Part of a small language model's weights.
Size: 16 layers, width 128, 4 heads of 32, MLP 256 GELU, vocabulary 1783, 2.59M parameters.
Architecture: LayerNorm before each block, learned positions, no biases in attention or MLP, tied embeddings, normalized queries and keys.
Training: a variant of Muon for these matrices, 12070 steps.
Each number is 500 + 25 x the weight over the matrix's rms, rounded and kept within 0 to 999. Layers, rows and columns count from 0. Numbers have three digits each.

# q: layer 6 attention query, 128x128, rms 0.0535, rows 48-68, columns 0-127
# k: layer 6 attention key, 128x128, rms 0.0545, rows 48-67, columns 0-127
# v: layer 6 attention value, 128x128, rms 0.0537, rows 32-63, columns 0-127
# o: layer 6 attention output (transposed), 128x128, rms 0.0669, rows 32-63, columns 0-127
q48:476475490532470495503483494445502494482536516537422507496499512482496532461519483542484498459501496514501495481477485520513465484500525500459498516472531539447480512547507463488502519514531509513474491494521461503474504510501485523532497534487490484500498464481544516502521520517512490503496533515492492543480468534474465531492539478521554501439507533484523494526531490528513497488503
k48:474497514549477488491510498460488502468525515511412511525505478491521511440509465540486493462484512511497477471478452518507445503473519499426495518483524550438493524547510471478485534516519500505481496505498491494472492529509496535535490549495496508473489455456561536483525523510522486494501540532485484539470482525491446502512540478538585506448510514476550481533537501539524504474496
q49:462485491480515500503527486522513503493518468490492520520516509488528476514522507478527493512497494497485486522528497505513497520512494509480461497475479515487494488510471483483531536487499499495506496504478493469461493499517489506460503520525474469505465504492513528490482491505516506491491484504482499509477491480511500491513490508504507489520485459506519504503495491510496505509497
k49:451491484488527509492535499510508489484504470502494517524504499502524503493534523488519506516518483498478488545533496530531481524509470507501481507466505532490494509512472498475510540454495485487518515524458510468461500527531495507487514527504485473504489492492518547479491494502536488506495488504494499506488488493506498493507505517524525496521495444501519494503517499505488509495512
q50:533498458522537484488486491503480501493490508494487505503493458494534493487506486496471520517518475493469456508509497459480497533505511492483526512473468509531539487483452553504505521486527512504499477501485547510510542499533530499459482504547525514506517525495509500503540520509481488494500482486500493454542515484492486510504495535524465530533520490488523526504533527493503473497519
k50:521506452505515498485466505478472504486499528488527499500510472511527508493500495505478516502533463496476458503543493459491496524482513504487528508464479501525531513472464526512491490467524475496505500500491533502499546484525538501479489490543551493498524519496485502524555503513500487489497474463528479454532530493484478518489483515538469508515493515485520505515521505531491472507520
q51:471516518508499512482507484489536527432468508491520504555508540491487510502523531462492469525553491503492474527526474482444517505525484525489448489545480497463453508517476496515523527482517487462480522516486498446489525482511539498496471496551498470487479452541474494476481485500531450468464529477454494526489500492505509464503477465518488494513537433512498460494533493519514484520566
k51:467540544510499522468514498498529517440451538498520499566512569508488511483520506487508477554572482502481473534542485491469516518535467540485445505558513524489477510511473499522532527480530493443497527545483517469507519491521548494514467499577494481498489462562499507451494477511531463476480530512462498527492508482511503449510490477505512483521557451520520490501552498501515502525588
q52:491500492463505477470477524518514516507474534478500477529495509487473502523478537474528525493525503506534545509476522513488496479476512501480517492500506535500478491510481502506540500483472482539495520483462474489553515458465507499525494514510503529527507534492497510473537489520527471466507474495513518489529507473526497492457502518483488489463516459502488525500498509493498482504486
k52:504479481467511473495466534518493516506487501484529470510489524516464495523464533467547503480492507512523554485481536496482499476474501502479513476520505527478468487479508506518519474464482492549512516486472482504542508453462491510509513515531508518499492508501487489485513493503539473482499477488500483478525504487508517493477483500477496482471506446496503512502499485514503496513452
q53:496505482514519499515465508521492499520509454522511525526508515531524511499525512487494480471463546508511495503494497538508476473512526512508489506536516501490482501515454468504489523508495497461472510536459535465469483514488475507490516481442479524507521520457508528531497487473486493473514532514509499531470500500534515527530519503479499501477496539515479497484488490492522505494515
k53:503497481519526487508463515514489514526494474520530502514499513532501505500534519490504485457452559496511522522508496552503482477507519494497486500540497464509480503534455466486475529490485506454485510551446546464469473513465471495489527476443453524506505506451501523509491483462484492494513536491491493526494498509532511527495528473494498500485503532498462492483480477500520507507509
q54:502515468488510507508478516520510507505469527501531466507466503511486478489501513495496522514509525512482524508520530485463523484513530507482499493538487498502500482491522500514515454507505473510484506506495515540564491470485535501516497483497493549523553474513478470496491525468467503457493514492504517463546518492536533464493484517508482496489517489517500514458523519467506466513502
k54:521532465500527478483480524512517522487471525500514476523458484513494490482496527482496507524509502499485533510487555478474513464496518507503515514537476506506513468505519493514519472515522480501485492504506527541549496459484534513516504478511503526522523459492475462485505544481463489437506532495512526466541511491522518475486499518507480504482508506507502511446537515489495469496505
q55:524502520532513490483479509512479515504499498486550521518502508529472489538514498506513488517486519491541557504510510487471492531496448535526503485520494461555465514467473496514495474506493530491521511505536530469518505504478479469528474460503491523488489525512472480500491481510509476520520471496511485498514546536508519492475456496495482516518479507481476532504486471538508501518499
k55:531496500513483510486500494512462518525486492500547509519500493534466491523513501518507496534480520494535565509512493489467501506505436517516488484546499486551471516450511501496476452502489549499516507497526535498501488495479471456516474470472490522513480525500479467516496464486509471529520468503520492496507534525506554491483470500478482533509495514471497535511479489504523516517523
q56:492455476499459499518476460521546507488536470470506520515476514504513519535464515506585491487507473507546524461460514533477484528496519476475488484488556554475513498532494510471523539482445549518510517511459455463491494476456474541523510504528521456479457530518526504461505520549524472481483525461547486515476495480462404545497477478497501490517523415496531475583495517494461502478448
k56:492477466533479504523505489525522512504533465483496518523505507520498496539456491507602517495536459497560518476475510536506488535503522476458495502509544571503530483551486521467505544497463566515526530509466473448487511482460487536491504514518537467497445539547547503446509500550531486465497515465540476497479512478472440535508482504491520511524524432499543465560518515490475496503464
q57:501545543458501505485542497495422520464516501500499531534533490486504467488505509532490490523482502490464489499549552486511496528483469530544480477452486473522491504504510514509485485493492466490507527528486500517448484554546482466429521500475485471491485465499451521513446498455466502484518505505490517524482526482511524517538516518497518525519434505513495519459483478489527497502551
k57:504545535458523538479545492503433522482495505500487541538540487483508452501521498518500505545463517484486502502553539534512496526490454524549458492467487453518500526490513488503484503465490468496528528527487503529440487568556482471434519508462486452498530482500450531521458509443456507502515511489495522518498517464518509516532508506523514531553434503509502528472504491503521497505550
q58:485487481469504483513481498494513445506496513508471530508524510491555511486512521459466484473513473486466473573506489498516480501525516506500510499490498491467484509526491475489486558484484460434494492504485494477464474545521497502505489511491485472540509512477494516540515453515550480508471508508492464512492507500527522559527554495512484451497505526509501456478492468520463512457496
k58:478492497466460480497475493504511465504501514509496531498531543480515537509527511451454476470511465502499478564502484496488493501525520519518509497513494467451456522559480468504501535483487442453495505493499476464480468541509490490515505487492456448552520521519471507536500428520540489524476517494519487541468489499563508551518558496510463444484533531525513441497439454551475516478493
q59:566472507505523504484441547472403477553472506500521486501522494534494514453485502513458501514467511491482468509502498479512519479488507487509519536489461487510524495485511507500484480440569437514521494521437557515474528491527512507502542491484517491502507512469500518515509481507472517461530523449515454464509497477492502489488551510487498499493490543509479562454485451546525505504526
k59:572469509525523515479453537462390484543444511488510477526518464537522502447487493522445506535470522510477481504485479499520487468477496489518483543470466491522527496485552516483501461416552438524515486528412578532478529493528503533528530498495500486492492507463509528499517516489476499475519531444515457475522464472499465484489575525501515500515491528479489567466508463522532510487529
q60:522476480469497476475461455535495480499510488478508468486554492503530491466516501507486542476500512515515461487483548550488472526476498475479503527435520519470464459483509498477497545455494498468534516469488484518498552554515469479499495513523501481552505496506493517486543476534512479519462457532501486481525501500512493544528521505501480494469498526490528516509533495573510516482494
k60:513472487473491483463467464553492480497516483471506468478561509497525486473516519520483528470486509532509457489478550536475494528484483477491512539447532515459463478491525486475499516449473495503525525468486466506527539548519473495502491535540503478543501499497471511492527473522502492509467455532499470510526491514504497557513508501510461492451517526490519508527515489586508513468503
q61:501478429533512520516541474571528466532475458460504478499471466512480469514518482487509517533488495505486487497542465495515504505498472483540514509477494510515501511482520514471480474493512537435521496511528566489500530512513483502521500488513523480537468509513490484487474478468494521513508480509511495435521516530489499451477503542486476509573490474516491497510493525485449508494443
k61:503484428524517519508558492557530467517462462458488480523479432503525484498523504500528524537495467491486481517543442502499484497506486483507514509464485544504503518454520506472462468478495523419510498517534579468491499518541493520518503515496505496536489536489478488503482492470497525497530482488533479436501511531474485485477508548507474504568480486539492495494495538498432516465433
q62:504516473522519478503503476534530518464513479515502497496510484486527492505513492518534501498490494486542470476498545552519517531498489480487478521469513491549515494486493497483463494523483549483515491513511508499495531522481500495474490489481525497468486484485509489473484539519443495508478486516491500490511501529468488490543450466532500540529487516465461452535537500518533468516483
k62:509523489513514479521506485535525505476510499506493485480518507471516477500526509525529494513497498500527472467524532563510528535509501494497487504465531489546538488491496492466477504536486547498527468527526503485509527531476506471475486458480524527469510482504482488486478531519454490499490470516523495486512515532458513492501452473515481545533486519477474456526529490516512442520491
q63:510537512485517471505519525504442506502523492466473508502493495468523513478484509468528504487492497507479471475516499473542503484449537493529524475491497498488533517543470571525493526498491485514487477495497501510474454489564485494483540515503466509488525534488490544496505508482508513535555471447530533530498494530502503520509486519479479544499447526469475493488447519506501493516500
k63:505520549469507513500519520526467479513530514463481498502515517485510514512456513491526494488479512514480495476544499465510512483447544483533525460482477474501501514532482560500486498498477482533489479492502478501478463480546479488486537479499486492474515533487490551501515485490495520543544476449542551535508508528480496513487467492459484552471437534461451479495432542487503479537526
v32:508462531523512529540570519485493484478522532514484467471454490494519525507554452499483499490490492484629468510545543517483504518449515499531488444502445460468506446429487567506556529452511502504551473538470491530490512498529568534508528475511516523542508462490434489474517462520438519416486479427499444546421413501430481474567515463496538513439492500543557534497519480536489550479545
o32:526499430465527489521452554514499466548543498479511510482500536467522488482484501531530474496486493480450516641459484506500498557536453527389490528572552536561536505543492486521455485537490493473502468469510499514438475512432463505505486513465481458493467582542568552555567486511512497572469464579485490489473552486537527500423507531454456451535454543489473496527439452417465479517482
v33:536540410507518487503562496439523481554508501539468464472498584445474530469528487477550514477518470457457456462491503550545437465544533480513434475462511526533526451505533443481520487514471513576482493513538466516530502531461489500534516537514495511492501529482483490470491485497430549512533494530506455527517510557519512486517563471548516470471532507493503544521496570511521496541468
o33:502451525481519527450470538533474510440505470473552539578513474593483460501429482496470505491527510538542544534493544483470509584490422534468561487535546502523488521495475564481459564496485486459523498525464500468463515492493517483457490453549534471466488429532495500519544483462539445511492514520497536469497541454481452565518484535459479506519501471438525502527529408473504493492556
v34:520520483541472494504500544467439505494549500473496515543535463502534472434524504498503480549525464522458477503518490479495557479522570535486503509551478471485506557493507548537463531497560481494500513457470503501487464476433478460465486471499499476513474509481463530551406543532532530469528476471530497533446557458503569491501512528497481500496496464516481504411519496476479533495511
o34:480512486509525498488527485518533518495473506506487495449514484517482527524487507483496512439500554479559523474513447531508477461477488480532502528451521501507491497466466433460498487493474529491514483497523506488551549523529482526463508537517482536489511489499525510485550440493518482549469475524427516499499432527488475498479536481534494505480534501480501507489514535558558488519464
v35:436555507524539491573526535527466574479447497506523511460535426513467475480533562509460473449538491524419516568558435472452494507513536509507509497531519531465531540532510510508489520467485502559462503478518468502408490475504507473507461554527462419454501551492415446528473529558545452539491485475467567485476501469496492514506518505459506483515515536483545521469585474511480579502519
o35:559528487509511522474505464496498454532519498522534452522477539491539491501475551492567514565454554443598490466450582491531499463509522504490473549488512471497473484511524548501461479496497524422482432492510469504587446490525527554541515467484522565510492446508523531487464464476450521491560561483518513548462469544493451522480474491473491509486466437473484496486436530465511441558473
v36:503471511495483480510502485507545494494538554559504478510554503474490491581514525439456500468558507474541481434484518464555526533485482526473463514491541494483509536587530529478544466504486551500484451537443482508471542523583513507479452533519488466490421461504460477461534476481556525549498513502507495468484513481485467479528504494512484525512449480562446498433488532510504532568452
o36:445509487530559466493493529472505551510498450459491553521486506517444517494510467556530527527440491505498525562505486535484474454531513512476528477547413461489500479440476458469465488471507498482524537498529519448492521489440495472510497479482523560465517525457488558469510532493478478460524541502552475512518552485525511541498481495526465497514496538477550520539484482512473548493497
v37:551513527503495486507493531554449487497517439452530462481459513474528523559515486535483497489473461454472514429524529474486508515473489540476565539493524502489532510437459506543462534471479526473459487536483494496457509484536521541517506549441470532514499424571503507502532527493479513489531505497491505532583467470494488509522520468494549512501524540528486526487503480477449460508449
o37:453530506500467480561509438446533526516525521536475542462562561530446499463487543496506540565529489485553481512488416473516543496572531533510481493506498531503432470508517509486495502473513488491535519459552506463464478534446545449555493484481462481568481524460512492472420444505515464500503518536564502501457515525512501469473477528523467455485510480474526447507455542521482546468526
v38:499511494494461517490483533556514596489472458501532520544494479513455515493461486564520517536517463461490473486476548537485484513529491489487504478527494486505499525492454450524467512470468486554521498477534504521503495466401486527543543507459501520506530577472502451487487502397484500516483555530478516561458529524478481484511534525504446554541534551480492489498523565488472483470468
o38:485478475526536507489541489469495395515530572481501495498487494517529476516548518470466501444493525488444456526530520414477490517474484473535526538429470495490487452515511579491507513506498466485514501525484515471524474483586493509483491530523504503490501438490520533528516480509530529517491492509496510501475447506507520543502520493537520435488493447544469540532509512496509500511501
v39:427463492433513574555490452542550524463489523533534445512501516435530485490463518467471550533547579520472484488468534521507506542491479509479464459502506485466468514500514486574535522495481477530517562461481523465512514519510543516524533458466499515520451509503500489478486528540519488453513525474528494502538480525393471469506541505561458549464562495496456514499490509524468510506501
o39:538483522551479468461536474490414476513556519541503536490506448536439520551501457499469478457467419484536470477487462485490488489529505509513526527479474474564520526490470483497482498538494583499536461513579459533509540545451422519489455533510493509481478516512472548543543466482453565581459487511456459480461531526548523568472498496487579453499457516485551497533494503487498456484498
v40:533528488483489465499448493478515430502501474417486532473484488497493493503449521524408462512499568515451513465505611577514540566535559481494488460490478521474505509514497548494429475492464499433509511484568521512474501502481425493465443480538462526512503534541506453456532548432544500540558514468470522455496520505574518540507525450518496509496481468473564473531478532528456489521500
o40:526457542501521515486518519504498524524488524556580461503500517486425527496481516444540477484520508469489488506507434475515540456471483475487496542515490496555530541486518458529578485465504496536453503513432445456511550478455530537516538554479538529473477493549490540524481423530454580501482504530472470496466448516431534442500526492447566441533498503590492516514452469431536505471517
v41:499493463478474455465455521498495501467477488537519539504537519503515541550548452528536497423462540514463466478513520557529533508490462496482515511488524501512516515501495488417495426448505519538526524457597498514481487462451492499545539531461543493445485478492469468491500504489489498505549530504504530502504504475515487521562544542521581516495541479474482456474504531498516428500453
o41:551515558535477523547497435521478494553537492478524438494522519495487523471450535498525567545534474444536512484517485490465474488539560483492472527470500488527453450450479541583525547506559528448512487464420498491480541515539503492428488472590471495553504535519465497451501451532465504529475493509508474549486523482507469492434462505510465491522445503511511573504455503446484485466551
v42:535509542495482484445507529538497524496501481521518522493528508519453505468436466575480555475550477435541504494517501483507546460489497503503480468482464475460513519423449498461540456500483522522490491496534549489469461475505435464520518539539477468495506533477478467464521504488502492471538464567493561485506466500548538579518543456538507564455500518497494496472536515505455445500461
o42:467515471503548526543522496487498519510499476491521460505483494518516478503521522448517493534514490498465457546530491475535478491590519529452484539528543503537487480576518466505484533486477491488506484508498474507494509471488543531480537497502438489535467458498538571552514537489457502516497501481502486516477488489528447420408515558507482449539471491500504444510443479500472503514523
v43:519494520479555509460529464501463505569521495503533514546538527491498492469454446531473546491499469474446543534570438489527567505439443470566512498489508489462547538476534476527455584479487480557503503496530592470422462512476458479466506492541486531536464524472433504527445454575535507489522422435528550537514500506557523421564499538462470439542490488502472513492490447484507509547475
o43:489532487493442493534473496481519472480541499499421450446518515508515484456500478501484481519492533542481478470482498486451464529580573530443496483522519520478509455538466507474532492510516492489516497487507465558528481473511553557556519485510512475506499467504534470507548493480468461489509513521480496485502510560532466579496499500553518508432481504494537472479512557479502457479539
v44:525507564478475473550505457540526549510451483524507449464521516399499474516487550470479449469543481559455524501507578493513491518488457483460495484423485548520466502529568501509495514534506521457427502428505473508411575551533439461482531504527507466440444546527487474442590510520458528475502462523492516504542513511537482486538560459549522468515538483492579488446491497561497514515525
o44:477481433531513537500471456482481470566575527476493551548500491541495472518494523531556491521460533464535535508504474523493543491520525526474482474537525485489491471450511549440507484466555464511541500511495586506503430432526493523523490443493445540561547455446509482534469471440515467514527530535483515497482504487491496537478470509458493496480492481480436506506504532470512510513496
v45:501498530416441494509470465474558530513480481531498483499456498478512458443481546518489559514522517498500508511485471503456436522458524483521532541501541481509542562463504511467505546467541477508564528571513485529529505528524539504469490546447427555520439466564526514480620519484461445470536539484482516481499502453477483515482500492445513506460538473539576541456469513513499544474440
o45:474520493488549475507542546522490458526495506498458545508491505513445512551502517505474481496481492547514435496453507459553544474488491498480504460540447518520493450537453487484502479545447502527416497480490537437445527514478512479505507483503584479493496541459490512547409577549540514513505495496523501553509517533537474476470490507546504500530441538493457442568478525477495525504482
v46:535528470538507515536554401457501438492456488540511447498542542446579534536622466447572486481450504554414478510491546520510475485500519522527528518517498475519496435518530487548495490442488500455520547498552516511464467475477555469507509531482485472500502472505530500483472527498489546462485492518523397499479500501448440517585529487473519454470510521499524564520466413519517533500518
o46:520515496486503415509471558512503558511520500487498532530505517532440494497393519464514509504576491488533551467467489466497503474504509496511468512526456562524497560473469534541467548528506509561466453472470459508488531511517467471457473537531491518501544514528444513510505444470498472493539483466509543455515509527500522505435453540498536542476464496483502495477531544493484448500492
v47:493457511505526478458525573479432523496478429477513508440482538567582529496489497559533530495536573498508543439516523467521485479534510488519539616500503585525516487443395480483536488547472505479456469519515532514514454514492507459486472551444482486500516492518560487519508506508507451556513524455490498544436490534484533520521554476490425496470509525461478517500453449467473518603453
o47:459509473474543538535502489548501422490526558498454501540491512501449472468467503484501462499472421472444472544510482530507572453502539528499537474526475469441478515513562511495540532451493476513525506490563490466546577494516516474524479480550531518487477411507452521489535531488472547499426518538474472505536526501503518464523502513492551494545463466519499478465550567457491499422537
v48:427462514553527491520607502488549487584502443430534589479560465487457459473461475479508525532554484439485538487533501495465449445461512548530501486506531449495474542560498487513489436511501518448459531528508533500498479499503508492443416512511412554474476489503382468551555465543586477521511481509506512490442472494544576474555400546510477520551432507502422443493478470476542520466552
o48:537522487508494475466444504462503554480506481520468444532468500492537558475482511540482465537491518532499443558482442535538552544479500477454484505490495532500563512497467493471445471489527489555498427472462506480470510486473517531584502528531544490491503473487582538462508531496475546469497542532513479451540523470483428479468567509484498509453521544463526518509486455550476483532473
v49:472563468578479568474464508525481548562503444407502512560534477499473528499467495476470558587512486473466518557472536497501520458429465534546541479487567436484479519486498489519455534512526496515427541514482592487527497470536541427553507490559496535510527548510505472491466471437525518455489508489438476487484501482502535519558493456530504606481520527505466414490472500486458491523477
o49:537459505452480468457526530502560458488483482563475518435455489511504428501515498527468514440497494535510465522477552454516470541562466503453483527515482549477559467523535458537497513537482494543535473496543432549485473522472502548458516534500538481512450458523482501568541545527492459529497463501490541465488521522533489486415489514457527458524544474507514530521513487488500497495488
v50:464541461493435571500548508496528482490447493511555498496476486524525451462533439499548564529498486523491480487524530536536492476515558515558564493541523462513509547516467492545419511480517485488493531511512448531523439536437507497477473499477467579502483512505471495500529484467458499418536504470530469553521511483532456479533546553461474486522511519508493483498492507508477509460529
o50:501501535497537489485481481454472563541538504451452522484566531431471530530508518551485409562484497473490522507463493471507531503501461487455498474503462498489478493464506496439554454462517504537501474456497508517490515470522525490530496546483528454512538476465564498502508518512518548541521492575494535511512514520480536490489473430500512515486475471515467543452459482498530529559478
v51:496494484569552553456415518514512485464485570488502506496504484460496516525553461540502514477492529529561553545482556476448432411542515503537492508477521431487509485513465504513516462504520481489548539503532478459522476449457522493495436534469470492501460457492490505511504544521474530516491503525474465461549465460541478511467434500540473543514465492525508423542515489476590504492502
o51:508514508491443460520512539501514492551485488476482501482551529518476469531457494453513472544453497489515473448490440490538573540446543502513485455520462512483515510530512515485528549520492473525531443476477481521468530486499488550536550526491536465551513538520460508486454465467516441484534484473503492490478524546492503539533522504507520465486494450509463505532476549492505482544458
v52:475504494456482544511536497473518476516463496477558519443474453544536524402458521454533501500498536538503578480460472505487513454529483496493541481465485484485499528535485520523522519537500496491480536495461485516536512530506495506579477453551461487529521532532480496495546467545447495479486518537457538503544476455534527483448514493494508535551502499414472489535491528555501475567469
o52:559463488542511491504469465463497518502530503536484542481544518472506514556537505588500494526513486475496485525510529503508480511495523496515505507452529545464506503468511489536507487474489507519496491497478522476455490533504521477417465513480551472506512467441459516492495548469503531474501509538563510513471533484466469501516479434521502506443525450523501504458513501491495486438553
v53:493545531487540537492448478479513562506534473487489485528503510509529497537536493512463449539477453490469528506508475517468544479540549448556524528510597500513504484483485507530461518478560524532429446512492517525492486478544457503520512484496520460514463492497487511544498483448592505498495525408445488472476510422540445532467478504446512494513515487556525488498460482513455462462505
o53:509537500505455417524497478504480498523472548456483506474514493549492438502510496526522526452485527499491501455499574500524483558497457532433467463464444461553517512498504511507549477503515473558529508424513449527503507505508512488463483498438476506514563522450490476467459557541440384492514454556557471525534475579511573452561475463531491484476542534480467446530535545570556510519510
v54:490440447436488513536448413546482407433549518477504430562466497462513556540534466511523497518481485478495504463514556499602511463524420474471517480520491540485452427554518510415526495512513494471513472508484511527515540517524508483465535535526504529462498491477544500467491499562463581500541486466521482477531493524551506483495526502574545527546507517452479505548462422514511464474500
o54:513540590552460491411501491413514573537451502527550543483500473520494511504514498555465482491509558444481445542479420499504486544469513501525509504485482453486498531485449462541478529516530518495511523437498500493460453489513468533570498566485497509569505484488491515507563468440489442495507489568450484498482485551445515508523479471447477455451499511521480536474486593517504555523538
v55:461517538472473471493460465531563515530543492530498466495490510482503473460466493474500541511518557505484483536516476518532522499481419467547512495466534512450547492502550470483442453498489468519491534566571523481429531466488465462438499509470477527559503523518486497457549470472496461509482530492516561476553469473496464517504516487475514459466494482443550492542499533511514534464472
o55:513537551508469505513497553519461470514428492542506478476517534493504518535518529547466496490427458532540442482507530475494439467480540522430538467527461515534506501527446494552544501522537504498479467479479507539528518525469557544535519500527529502449523516466476484554461510499506434492529460457473467493439546542496477436452508500526500505552494476596497503493452517446526459532461
v56:524483489515541505478550513562591453499483550475512503493492506517546495528450523503473519456445527496510507472532469528508523504487446450549516507503510502507472525508511461446567543486490479557469472533498536502525494480492463532565451486534492466498526569490519473529493477423529511452528499452466503479467571424569443532513483426511514466492501471441463523535483512459473479517438
o56:480544451483533501483455462470453537474489511478524517491500490460477440434522481563514517500552524502495485540441520483475500504520493548433481475524520540515483433462505525512476456493488508494477496493534455504473542498487509459521536472496526506451496484542488540518506586506427473548519529545541487554523481504441527488488465495479510522512430533562497482549508480543527503521563
v57:541506485427450478454486488459544597489508441524543505585476474482530435476457486485538516485499398504481532485497478510457539504455522516490493565472526420452594529533537476519437515499515501474486491480449480560443483574519481523476521498525501521531542451497486554476499531442470548484528565512485458506547545562502536503482536504451517494474520462496549463488481573528469489480487
o57:452544535496527506526482502468476469553486537508449525391521497526478507539500461493480523526515527524473508484526488487513525515537507515502558448531526546474433411501463525462566462481450483564531523550509491419530483431470484408505496484456525533495483549504517450488489577579562489478454437461497507534470485509558505525480476482537486512490520528489475550489475440568490517536514
v58:527455515462473436493511476486519527524540506539515535534491478493522502454514462491549504495513541521507516520527450525550473486536490504548557439508495477514497467483491453488523506529485495417460524516504479533529486516498484487499524517544480510496481509464483494548500500515503482456504475462483496484469531509485503548523511554454490495489483489483550453496528486532512483538558
o58:526508511499501488507489525498509451475452498440512470477508532486473519565514488520506469509508483482445507518470539465453536459467514504498460486520490556543515525495541475523498479476534504557513515512499511508454526481516516502474479535488517495531518468508496556463527521502522541481468505525499508539464484512506497468446463436540464491534530498563482521491482515463471554485471
v59:461503507547542503516516549489461486562468462515497474448505432571479449431470503493451431490500544539491518508448446493453552514515506507487498485470480529490534502457505504552456527479484509509469531507487445547521477512541507458539534495531527479498547482530504444499540469442491498494514495502511535522513479492513506467425452549520492507467540450534481423560530501555444513544547
o59:541515445460475499517494503528467494495538532437454546544489507473524553495524529509554522485485458377512506522526554525471472493442529490490508488449481489561505531542490481459584483501547511507489540531491533525478508482456469530466485450421476490569479542436515557483526529527486481460455559526523480543492506468510500483512547483490507498545502484493483536465482555469505503435437
v60:491527505551466510491517515466554553522477508501511507516506484540499481523505456536532480509511484511541445472539548542516446472528556446573502477525533492472522486500481494484531473457482500511464530561521451615489506575435480518512533469475491509488499506498456516483542455478527535454522521483469470522511505521489491513530551496493534440465507491538495494501478491485464500480501
o60:470473492482505500485482476535496483514490489444453532504494503461528507498486456472518532501498510470492534535468516496507578521525457549399509447454479515532551530472525518436516549457501526527551462482533493452477506416489512460483457516492480492495466516479533496506547539519506490484514506580549490478502470459532516493496473506486417553579511520470534551520496513542550504501513
v61:549502531484505468487516420413492476475518489571414511464500519506469506432506509561521466468500423484596513533486476500540519544488544442511541465422518476468490520556514455492469464483463446483465489499539502525571476435457450485453450501577465529518531493543490489546485556478480495533463530509551520485567411518546498453419483481473512526483435507520515471579532554494472521520528
o61:449493485472516511526467532520512536470453438473536478526515522539533511527507471480538471503498540555444501444450520516443483488520416520497449513573446561535502518480435511494488487480479500518494549521427570430477552558526469502537485529439510436504461545543504525454489494535514486473485485436456430506478501500463577537552549534534536450510502507548506512475519517511522501481523
v62:473427493503564438478497510478521513508556545488546485497489523506487511475515485481561432497540497424501512472476470468491518437509448488514460511500463493480502445483491554505521476533432532500525420569467524504482506505571526461505494468548532476491511477485480513468480465512537523582482447506521476541490433503484482486490498525542491539523444499472488537529492519541513473538483
o62:527530547442471535522484502486471505512456484490489490501511462536498494555478534507462537469427512552512510535516568501469487508500473484463528493515563475502548496523535491473485478461501501494486565446540481523540498537431507517448512524434457498540501494502505516527516522434493501436491542522489493471484535463575486471468512460499474477499573527500567476488502469472451543503518
v63:514582569478510526514589430453432506456527454451467557454505463501485499447476510493493536522476492449516480476542479484500515533526546450492567506544517565536562508522510534500427495444498469568410531497490561489533487498536514437455575434546491450554518537475450488557536413482575489472508492433469517466514506461532475459466528475474504455473519529495528519482504488523491605504448
o63:466443507538512430485458540501556518520507506547539449544460520474524522517522487529512453478476529497429565532467557533483478503447461554559460500471473448510472588477552449490518554590480524500520422522493463512509505515450455472505483501492493528440490427520491531494467565467479546472541520544493519516501458468495551505556455512484517524489439520522510545500535442470493429487538
q64:486465548544491507503521532484452477464530490511492483523541528512537549479497490518484470493516473499453475524513403518483456519507482582511479522512543469483507529503477498525478529519511527468486503446497543493489496509520478487487498490516471460547468557497518496511501477514504475523507556506495463498476477470534506513584503486518491465489505512482546484503529479517518475501521
k64:549496513546497520481522480468494492525529526502492521500506502482548501493528505541466483506507488517514490525484455496507523471509496536501499498528482471454480489528502478486484542505527538473471541463487529478485511541516523506507503485510453474497472518519500501523497474504499489521489527508493489538467491490526517505571487504524519499486473479478511485492552465535508499496540
q65:487531508496522461493509477511519528573465481500491500502500499446479512531476508533482508468496502481520480443477489503544516444451517486522514489486521518477497513502520514528530488519480524490482527494480458496508477499482500442486539551487527489469482515550508501516489530526460527506513531517484467518481427454514461530467521533524529516494460477497474497488513502530489524477491
k65:523515527517472512547525501528495526505487488494485503501508492459498502493459513536528514458489506497502465505486507507553536471474494497488500476462519514508504481500472504503518561521502500546478518508501447487558528469519464510442541577463523513494498504500513468515470516474517506494475495499509486502483472474527528493468489533498509480501506552530511487493510504537485506533520
q66:534489511507473495559486483500539545501582479472503516489502502528517512485460465523574444486467515473526557476512509485498472526496506472504472498486506494515523535548484502476472532459503544491538469552499466495514478527482475521483501502510502471473509480529498533487491497516492472465542532523495497524504505502452489519518466460528521526485515489441490488478504500486506492482481
k66:502492475516511483523504510465490521480560458532517520503506523471497499511486502523573422471453549463476545467515540491496474518449510464521478553513515504505504528530494505519457524498477550501510474527505490488477510506490480525512506506507487511507460500516493529450497515498474513495462505523459500539500504531468465489487473484460490510462512444478478516515492530458466512492490
q67:514485549505499499486499521513490519542483469545556515530489489479528511518491525471466511476482508537524512534487515564550533482486551458492490500507506506486517481501492513515481508513491518504525497470488519492550526463478487508532518475509484492497541505481505495512530468469522506475521479510510504444555526509496503505528508476473507464517479512540460527490505487494463503485485
k67:513507507514478501472469496515486459541465471518552513519526467523495521533520525479500501485463479488480539525479497536507505484479548488484496482502469488520532449551499479498520496486527493544497478501491510481521520522482492517491526528496492491488529581519492483480526461501473501460497450519532499470526531485502523444458509462450492488464508507510484467460531506529487508486478
q68:569492512491501480492524524506454472514499489480521549538527473481505508518510515502519478526445487519555511491469506509489508470470480524505530515496521457542469503490514495512474472500531459495508503528498534528472500522502479482492512477474501484507527531486524468546518501519504542510487517505513480500477533511508500513500498520489496491525477515501507484496501492514476527488517